Each number is 128 + 32 x the weight over its row's rms, rounded and kept within 0 to 255. Layers, rows and columns count from 0. Numbers have three digits each. The size before them is the row's rms in percent of the matrix's.

# gate: layer 5 MLP gate, 704x256, rms 0.0747, rows 595-611, columns 0-127
# up: layer 5 MLP up, 704x256, rms 0.0721, rows 595-610, columns 0-127
# down: layer 5 MLP down (transposed), 704x256, rms 0.1, rows 595-610, columns 0-127
gate595 090:124046070110142134168108108139132180100189091147155150145146143131138173151115129133116103064093109122130090086122100111085142148157166069123104148104106132106100126121064128147149136163147170113135185134123108188134176141124152087160183139136120145151082209173097117151135088101139070130135120173165131191151136109119069102161099130147157189106171166162103120111152088136123137140109
up595 094:099092106124154126148154167120115080135132084049120120144067179091116119152069148165115124117125132189161132107094121143177131184099078164120092126147130105164094130103105137129185119168181109114144113105118144145144126115097131123114165145112077128158098140130114057118172083124143170111137166158165053153121128141094135066125103158137193124104129159134184102137075164123117137124124
down595 093:114146152133164158142185118133085156167127112111121112133108140169167114155075125073085139112107092141141062148077104069064144188154153165113140111112131183092129150118096122144135132107129155159175070147102111174112072128083139110150113104123153123118059133146148111139142116178166141157152133124085155207120122160117150163120180168149078063176154103178122082110157129095138102169183
gate596 097:173107095125128110166125114129170079143156131114111162144094066079121141129142089131123109091128120142098119124115188113148122157118130146086162156085123100135233142156137147140126137175096153191170065127133089199081167092110096116170129094150140134163143063124140139155137092122126133125128145181100097141141138129131056206106078105087074168105122142163128111145102149111129088057132
up596 096:099126162149145097151129134173147147150150131072209147156159065086133140090152061122176140096082077185108105145142123094115063153090177135106137130159124080162044131199107114131172117093117137142163144160091076132106066141130094133108148124103151141106095126146119138168115146123120106105083133214111088073099080138113110117174125111159142133154188133158105156150142108137088106090140
down596 096:173156106173146113123152137133143147096112114100161092131098166097134158133167141143183054101123129123106174110112197127188065138152119121075127084125136145170123158113172144114135156124094143130109119176155176150110071129113172133157176140132104123129151110091151069135154126186137126193099133090133108117118121139138187165213132123142143161135171177136093100128117117131137115176144
gate597 101:127139192145102166086120142085112106103115150105133169098166058132104140176109158110179123061136153124158121146206165170136125110133124096138135156100161073186108083109127130186199137119207086136128143087099149093186118125147195141105159141184164118109152081128171154153091138123167138153099109130114160129131097161092112144130165139174130140097153093177153156139105114150135172078152
up597 100:093163176153145088134083124182144067110088191064104123149097130080149118133167121128136054133133091109099134085109146168104114119099159159128102161148115173150154033073143145099125149117152140095103130137160168120132105161078092168111141135150173124115104168122214181133167210141101116121152070084078070054136191123124147199126155193099108142096125115130117081132134149106137140106203
down597 103:170218141091151077081162166116112173118160106126097114106171147134108069116118139142105120105080107130161119170107193073100143174115122123155156137162170172121120076110130174139151212114118115125103139138097156116150164143103115134108153087151150160190170121135073129111160156121107123107129051147164133131137090173219155103165137110177082129117128127164125121123206115162110081131091
gate598 104:138132116162130139061147124129123085095088187125145141166137114116112128106163175080150149162106148088104113175163110158156145127112108089135159160079104096105103126110083176117137098146103112131154100071111160139173100159150113116189158198127163155115040107132136095101131101162100127065119134126110180165148147093142103155166134129092077084136137091150136095138181121086213154098107
up598 102:087070130131117179129076135102151144101145153173129120123126194120162171175153232136114151141132154132153151110108097106145151121096127085122096112178121174111104165135114141191128124133103154145129108103148117164226102120098110134114084085108139095146132153140131136136114134140116095099087175136102217116133127041120148161119148080143141170139103119133121096072080154123169187104080
down598 108:065084161138105089131126099056114125166100149091080105139123205121144186123149120117099124179203149147114083096157041122180124128148139111095164049163103106118056094113120150138083083148129163098120138109179117167110096157108132104126149142102117106137139096143130131084099099147124151132094117133079150123107123100108166180109140181139145055095139112088155084152133156173111146113190
gate599 111:083189107154123164108126064075102136119171114152155163087136107103195103164095111095135136128138102106168070130086176136173157133180155197075099159084127110096091147139125120117113179098085160097093107174119134160087110134178124076156137128087083145165138150169172117117162121127091138106133174093121144078080126150125153144108156119142144069141109058097105152112125172164114134169090
up599 105:167103158125185145118184168158151149124140088141086156136135135184131116124107181118100131132156123074155091155151171094083129068094154096117163189229158176096170114132110145151143139110131136127110179081151126074146181049108096122152152126096102168183166174161109125087142138091078143148121160114164141137097168124123138143056157070097182063126145102155111171151121117179123108113162
down599 103:111116158130125115133121110137083117109078104166090140097066090094089114132136141083181191150132184144124119109125067142143140094105079130112085177126144139059053083096071124071094205156131092143194165101172134156097142152134089112108161130152107127084105141088154124135072149129153166144188137058130150186092125121110213130132115094121075142104109119115139133157081121145129133116149
gate600 099:039052165165132084146113145171134168108106110111125101083120142115114113117110123133157089139106111076177096076052188112086121103125126126087124125150091132121207152114105159109159098120099119090119091148094105113139161163152152172115152134118140098143157130125149120148073070078110114112168092124106124135132167102080101080127095093115071133148069148112129066143108126136207141061151
up600 100:149051117121106117103075095141198136102105119137107143103138140130140109161135084046098124098081150170134108093174108080148108125144132102143148159157120143157122125179112148099158138104113122158133154140129134077160089130106117094136149176107107141087116078180117106103102119065116179079114139167159144111112085141082068165078116064130094127116168134126113117176152119112154166157121
down600 101:134105153088135093112135117218124128140159107115130142177122126114061154137142168181069186172070115145129172111094165085082158125141151120148112123160075131143118119111110112096137099070205167112123095092202114137137161111052140127147105111135137083119136158103104136167157208115044147082119161177161167088076115190144065133127132120136145131191136161055110076081158092183179130094108
gate601 099:170120115110102162146156151147127131189149114072156123181098096162170175104138187108166133100136120098142088115170134154181102144070147102134132154103177110122090092147137068092140079119129112093131153120125124166162115168126082102156117091122152195170160141068150161153132165069121164111180146135118166127148111128075131139103135150120129135051173137184080132146131152088155076074053
up601 098:110109038153143130118160074155078098172156143142175071137121171107117191122094220138074150124077090173172181131153132141119146141104137225120172135102117120120074111117196109151182128142157148126099131173050137147165147102119128091117110118090175099142067091200153097124048105107113155165096113180144151135167118125101171098139090115119103133122146106153157123101123115148161173162132
down601 104:164106053150097144116126116220150152132127129181099127124078198082178120124166130128096193146163123140081169146101120158052164100116128139102152146151107119128147162116132084187115146185154172146110169125084142125130121150102209081114187132130183111114118146176126110083130134123121157137089122156131145229083155134127148153057130123114122120109115130149099153119139115123120130171096
gate602 106:119197061117142170091122102141153089111131159125150142132111093084110156143117096099195140142138111165131086081067098117109170117146096089129146118158129120107118139138085116135157194085181135110190166196115095198118139136128137099166139106081090039116100165181105156114142107068136121129137161110160133151078138093066210092144139147145150162154114140092120158198145126103104117116153
up602 097:127088148180126144085218123130112132167073092091126141104139099139161100113128155155106144093115090083128172109116106118135141128143152142144147081138134143107111151161132080166124167119114014127130145121163151117138112116134109129109135124113173111056071069149135075158111136076095093145085115124110140145156146046112157159116095137170128164022139131116158151099095187088169149095125
down602 102:125111137124134134135126143122169167139178151144116090115148120117134097167189134159098149116151154089127133148098163193137096131169184167200160105091088179186117117070211117159151120136080156118114113148175102157095112106111149114153069187158116125140142115114144150142109096165055148049050097138111088128118131084121112172133137043119114133136118083116176144109087116117136114137142
gate603 106:098136114150117133136216094147184139154130114209105128151150108099143167137144127103177096142128133151115144193026143180106158150124162101121095125145089174164193098114110153122148123115129111158063139073064184171085166082138159146120144160112065180109105127140110126108089085126120140127175114065126096178176144111093138144113159154130129151125116136199137137109117129152123134103127
up603 098:130154124110151099137159107176201117141162119081141138150111199105137137134112151163096168201139091112100090092057167108143121114138128138171154099114103133098131139088132121122127120118127157173079098150092167117180132097120121096087115176099123075093224147050127142086111120113174193145195156084133046186148143135112080026103178094139140170127150044098158120148132193087133136140165
down603 098:160110134104072129138096110148129073108094084118105109167146170151131133182100155145102206212151127143144119136088099200124163095105156144119078204127129125121108134121127124093097139118119170075157196027164144118098134175172095102092152098120149088145111097143129143106154133176156121079164187129171152132131121167122094122108092098055123117155092160132143195167154127145164177102154
gate604 095:154140101106169167135157105124108134162159112104210100127108101133200165130113078139129138100120117141126061150108130149113136055099070133097195094111095126140111094126167091124112196140186132147143192151050172138130142131200105089104085110081106135171109159153133150176175137161139126156083115128150129114172215128182166171131152070146150087098141161127110072137113123134112076080113
up604 094:143108125139099089221144136126131133124109116128146141130143067075135123104135143139132100057108143106088192079103091096066100067079107121123209131145104165084110130080079103125114137117128156111102103148149115152120179186158124134141148128164142154153178133082110190146116128119209102113088154125153129073182187162105136136119092092096159155119083130085102181117157134123166094148113
down604 097:109197103109167059097117090150119171171063115146192107101102163097121139147133069104180110102109150133111145048174135142100126100140132123133085110168129105120113189158137117138071126134139121124176105116066161146162127127149135118127166164130135108099140085155091134107165092108125163061101091202095180152104055093079130109122205123110117179146136116185116110091214121146126139130164
gate605 095:099146094117152105163116066167112108162162077133105121103138156135133097125084127117120130140122124176118135156084160155198145167102158113111132147130105117110106103154132082164123134105109109125147141136098094065144070123090109110180143131091104065134073140085143133030155141121146101130138179126100135144158105142088189117141133118174082094119155129164076112081131162194115088166167
up605 097:113119135162165125104143163116135102167127119119131186166142183129102156145129133115148157065111052133093093139153065053138147070121087104158126194131165150093186148121110170177132187107151106150072076139171116115137152122168202105139157112154180105139112083124108133106162139171160137073147135137148135128103153141173207143087150136158125125114102126133129054116114148065115159083107
down605 098:074090110083098114191109101165163091113132126110137134162156185144075091117163129128141078078153145202125123128075110123123146169123139142059104107198127183120075134202127070148119149107133169122130126148162089090101127121124168127171112101135126090175139117119145093113165164153124136164165089113080201185123079124078093136132125079167144068141109096119125104051164160156131155116139
gate606 095:174136108138149151136106119137115135196103170129148135067109119132066142174112150050116098141135112171159139069132091165098140137106117113117126140128140155108150120181167160125130117176121177184118146106093107129125138124087149160117089090109139158110143133116147108083172113108168142177126045096180175127101076104098203097133198154148186081143221108105134105125131148159138108138098
up606 095:131165120100137088118149129087078101103084086146095159121113164152148124104149114092134098110124121101078062126184140158129125071174073067100032116133100120142145164165150086145125131161096197160064129073168117096127133102143141096089100142062146122126164131091138127087128151125126153109114104140192167112128129122084109186159162127107123139095106129118127096131123120153120146115092
down606 101:141132100135125127056106086126110136088115104132144139101125088080147106181074177135082154168143175132139112095135152110098145105098126092083128118104128146098071157135123163167132153116127130160134144097053107120116036089175129085143129167109125153166133105082121114156165088142168063102127109092152167064072191108123124108137161104140101114133137168136148120118111119125137112134098
gate607 100:138094133175167106105132170100120147103150151115120111216093142130148131162124147133117107086111122091141103130162118129107134199127215162134185100040098168158105171116140119170132059167156136196083135104178108178128151117110141137130186135086155198179139172164124121165104116112144152163081152165168139118143154138080114095158145122107157115093121138207093142125132125118105129119096
up607 101:164159110167092063143093150078108139132158201134142138068148161062166127143084195126072179114173178123138100086094123126135145157140150145137130139111185135164111181130151107098080137126143145124089109145121109148125095118140106120106111176161074086120149161151171116175136123170103137133144167118122123173163121139105120105146078165130116168158123133108104141165103139099100089155099
down607 102:174150161175131135120117123112161162147099119121080118165164136133132117102085099139093113089096125164088125146158136058100151135042156083146101124150146144094161135086154121091130130126116102105111116164118133122110153073140076126144152119081141124087139151173139114125139156148135161111095117107142181196067102168121145079160112099122130180142072125173169109099165149164120086158162
gate608 109:171183128143125191117174123119151115180138139092117064126121125141143202129103151093066110164075145151133102175114161180153155114091096133156139117124114089081159157153169136148093185124163103147128085107127139080035160137140146127131147183111142173151121130128136118150130134092122077113120126131087169093117084127143176114198129103133108162160184149164108164131153096070137101064157
up608 110:100112144159135156106108122116166102143204148162137120101117153131095110159167112148141133130127102118177089113136086189148188120082145165150084146119149184056166162171131100112040179145128110165141180091123130173127120136082161196135082089088120177110078087144113089127177144178126151129144060147080098109102133100123093113115183221157110148124148167096101106093088123133133188137165
down608 106:151157119117144151068158091155098089083156100166163100118094139196128089140118204130097170181121145195154120149089101176199112144103135086132145180164094159097115134084125138073120119136108125135135180103040111123141078126169120131118126095135141170148143176156155177148087117118115086139168122145115145143111094141140195133136141124103084100107156127112102190154138128111139136124159
gate609 100:100121152136174181133135137122140134124075118141207126091140110194115131185121112120137167118050137112101184121139138138140095125149100142114122141127138135156216187161085125119093063142115127111113091139141051113103106113131114129125070135148153116146153168103109078153144175091194168105124129086144162168135140111118132131089127115105114103108142116147119094105167061112141131144064
up609 103:100166127141082161149124119135166115085064159150136123096099078194078122129094115073129114086184055127131091141148129127149163097138099185151061158175153107192112166135128135147113138141127177160174140111115183055140101146177088100146187105088171163160126093103163107150126089128094149163120094121174081100147194097129163097109135122148142149096142073136137102162118117173076177130145
down609 110:191087166094122134111178153126128108080090083122143119138114034123100135121154173157125164151141147106137143064122092124081137085140095126089089184124156151092125152100134142098144145151095122139063115142107115155156144131111158110150130137086153123088125111133127088074173151140123161104129195138157115096080133119162125095186130055130127113144123120151164138122122080086072126131097
gate610 101:131099116108135171086098144188156162122114146167117103114153093106190118126103141115116198147115127120091104128114164148172065062129149156146124109119148154170191185183121101148086137095102100162127079149107162153122125091142070136154140085107162139131092126172113155145095116127100117139149163141154136163059186114165170165146096081159176142080156108104101142106155154138118132146121
up610 100:140112131117098084127147144131166154134176078160091065136157086152114086110166081094076116105184077162172102066096121073045134116132070203135129143194175104109116071117137151083097135110114150120191092138080134133117154128146094169192144176159189130140130123133087113077211142141135114126123125126095120111123065153081143179124137110147120117111129144153159116081150106165155181150087
down610 102:133091119155066161043124119127141147078099148120169169100111143176134064139160176154114115144125144078099120110160120123090114107113131055071194099098157038137163105133137092174136110103149086123143169113097156143137129109116122139118136105174141152153152112086110076145101108138059148096160065142168137158155178053170105079091087127135155053124097120126162169065107144148168164128201
gate611 102:052116158045165150127159175137168138149115161160124118149157146093070188098163173153157144101122144111094127134132106103138167110182172056143108089105112091089114117087156093109077104100126120088161079062112152149104065221106114059114152125118109119129115117167108193139102089077154126153123162120121163088118107166123106110138192094177162133169135151123102124075122086039090133095164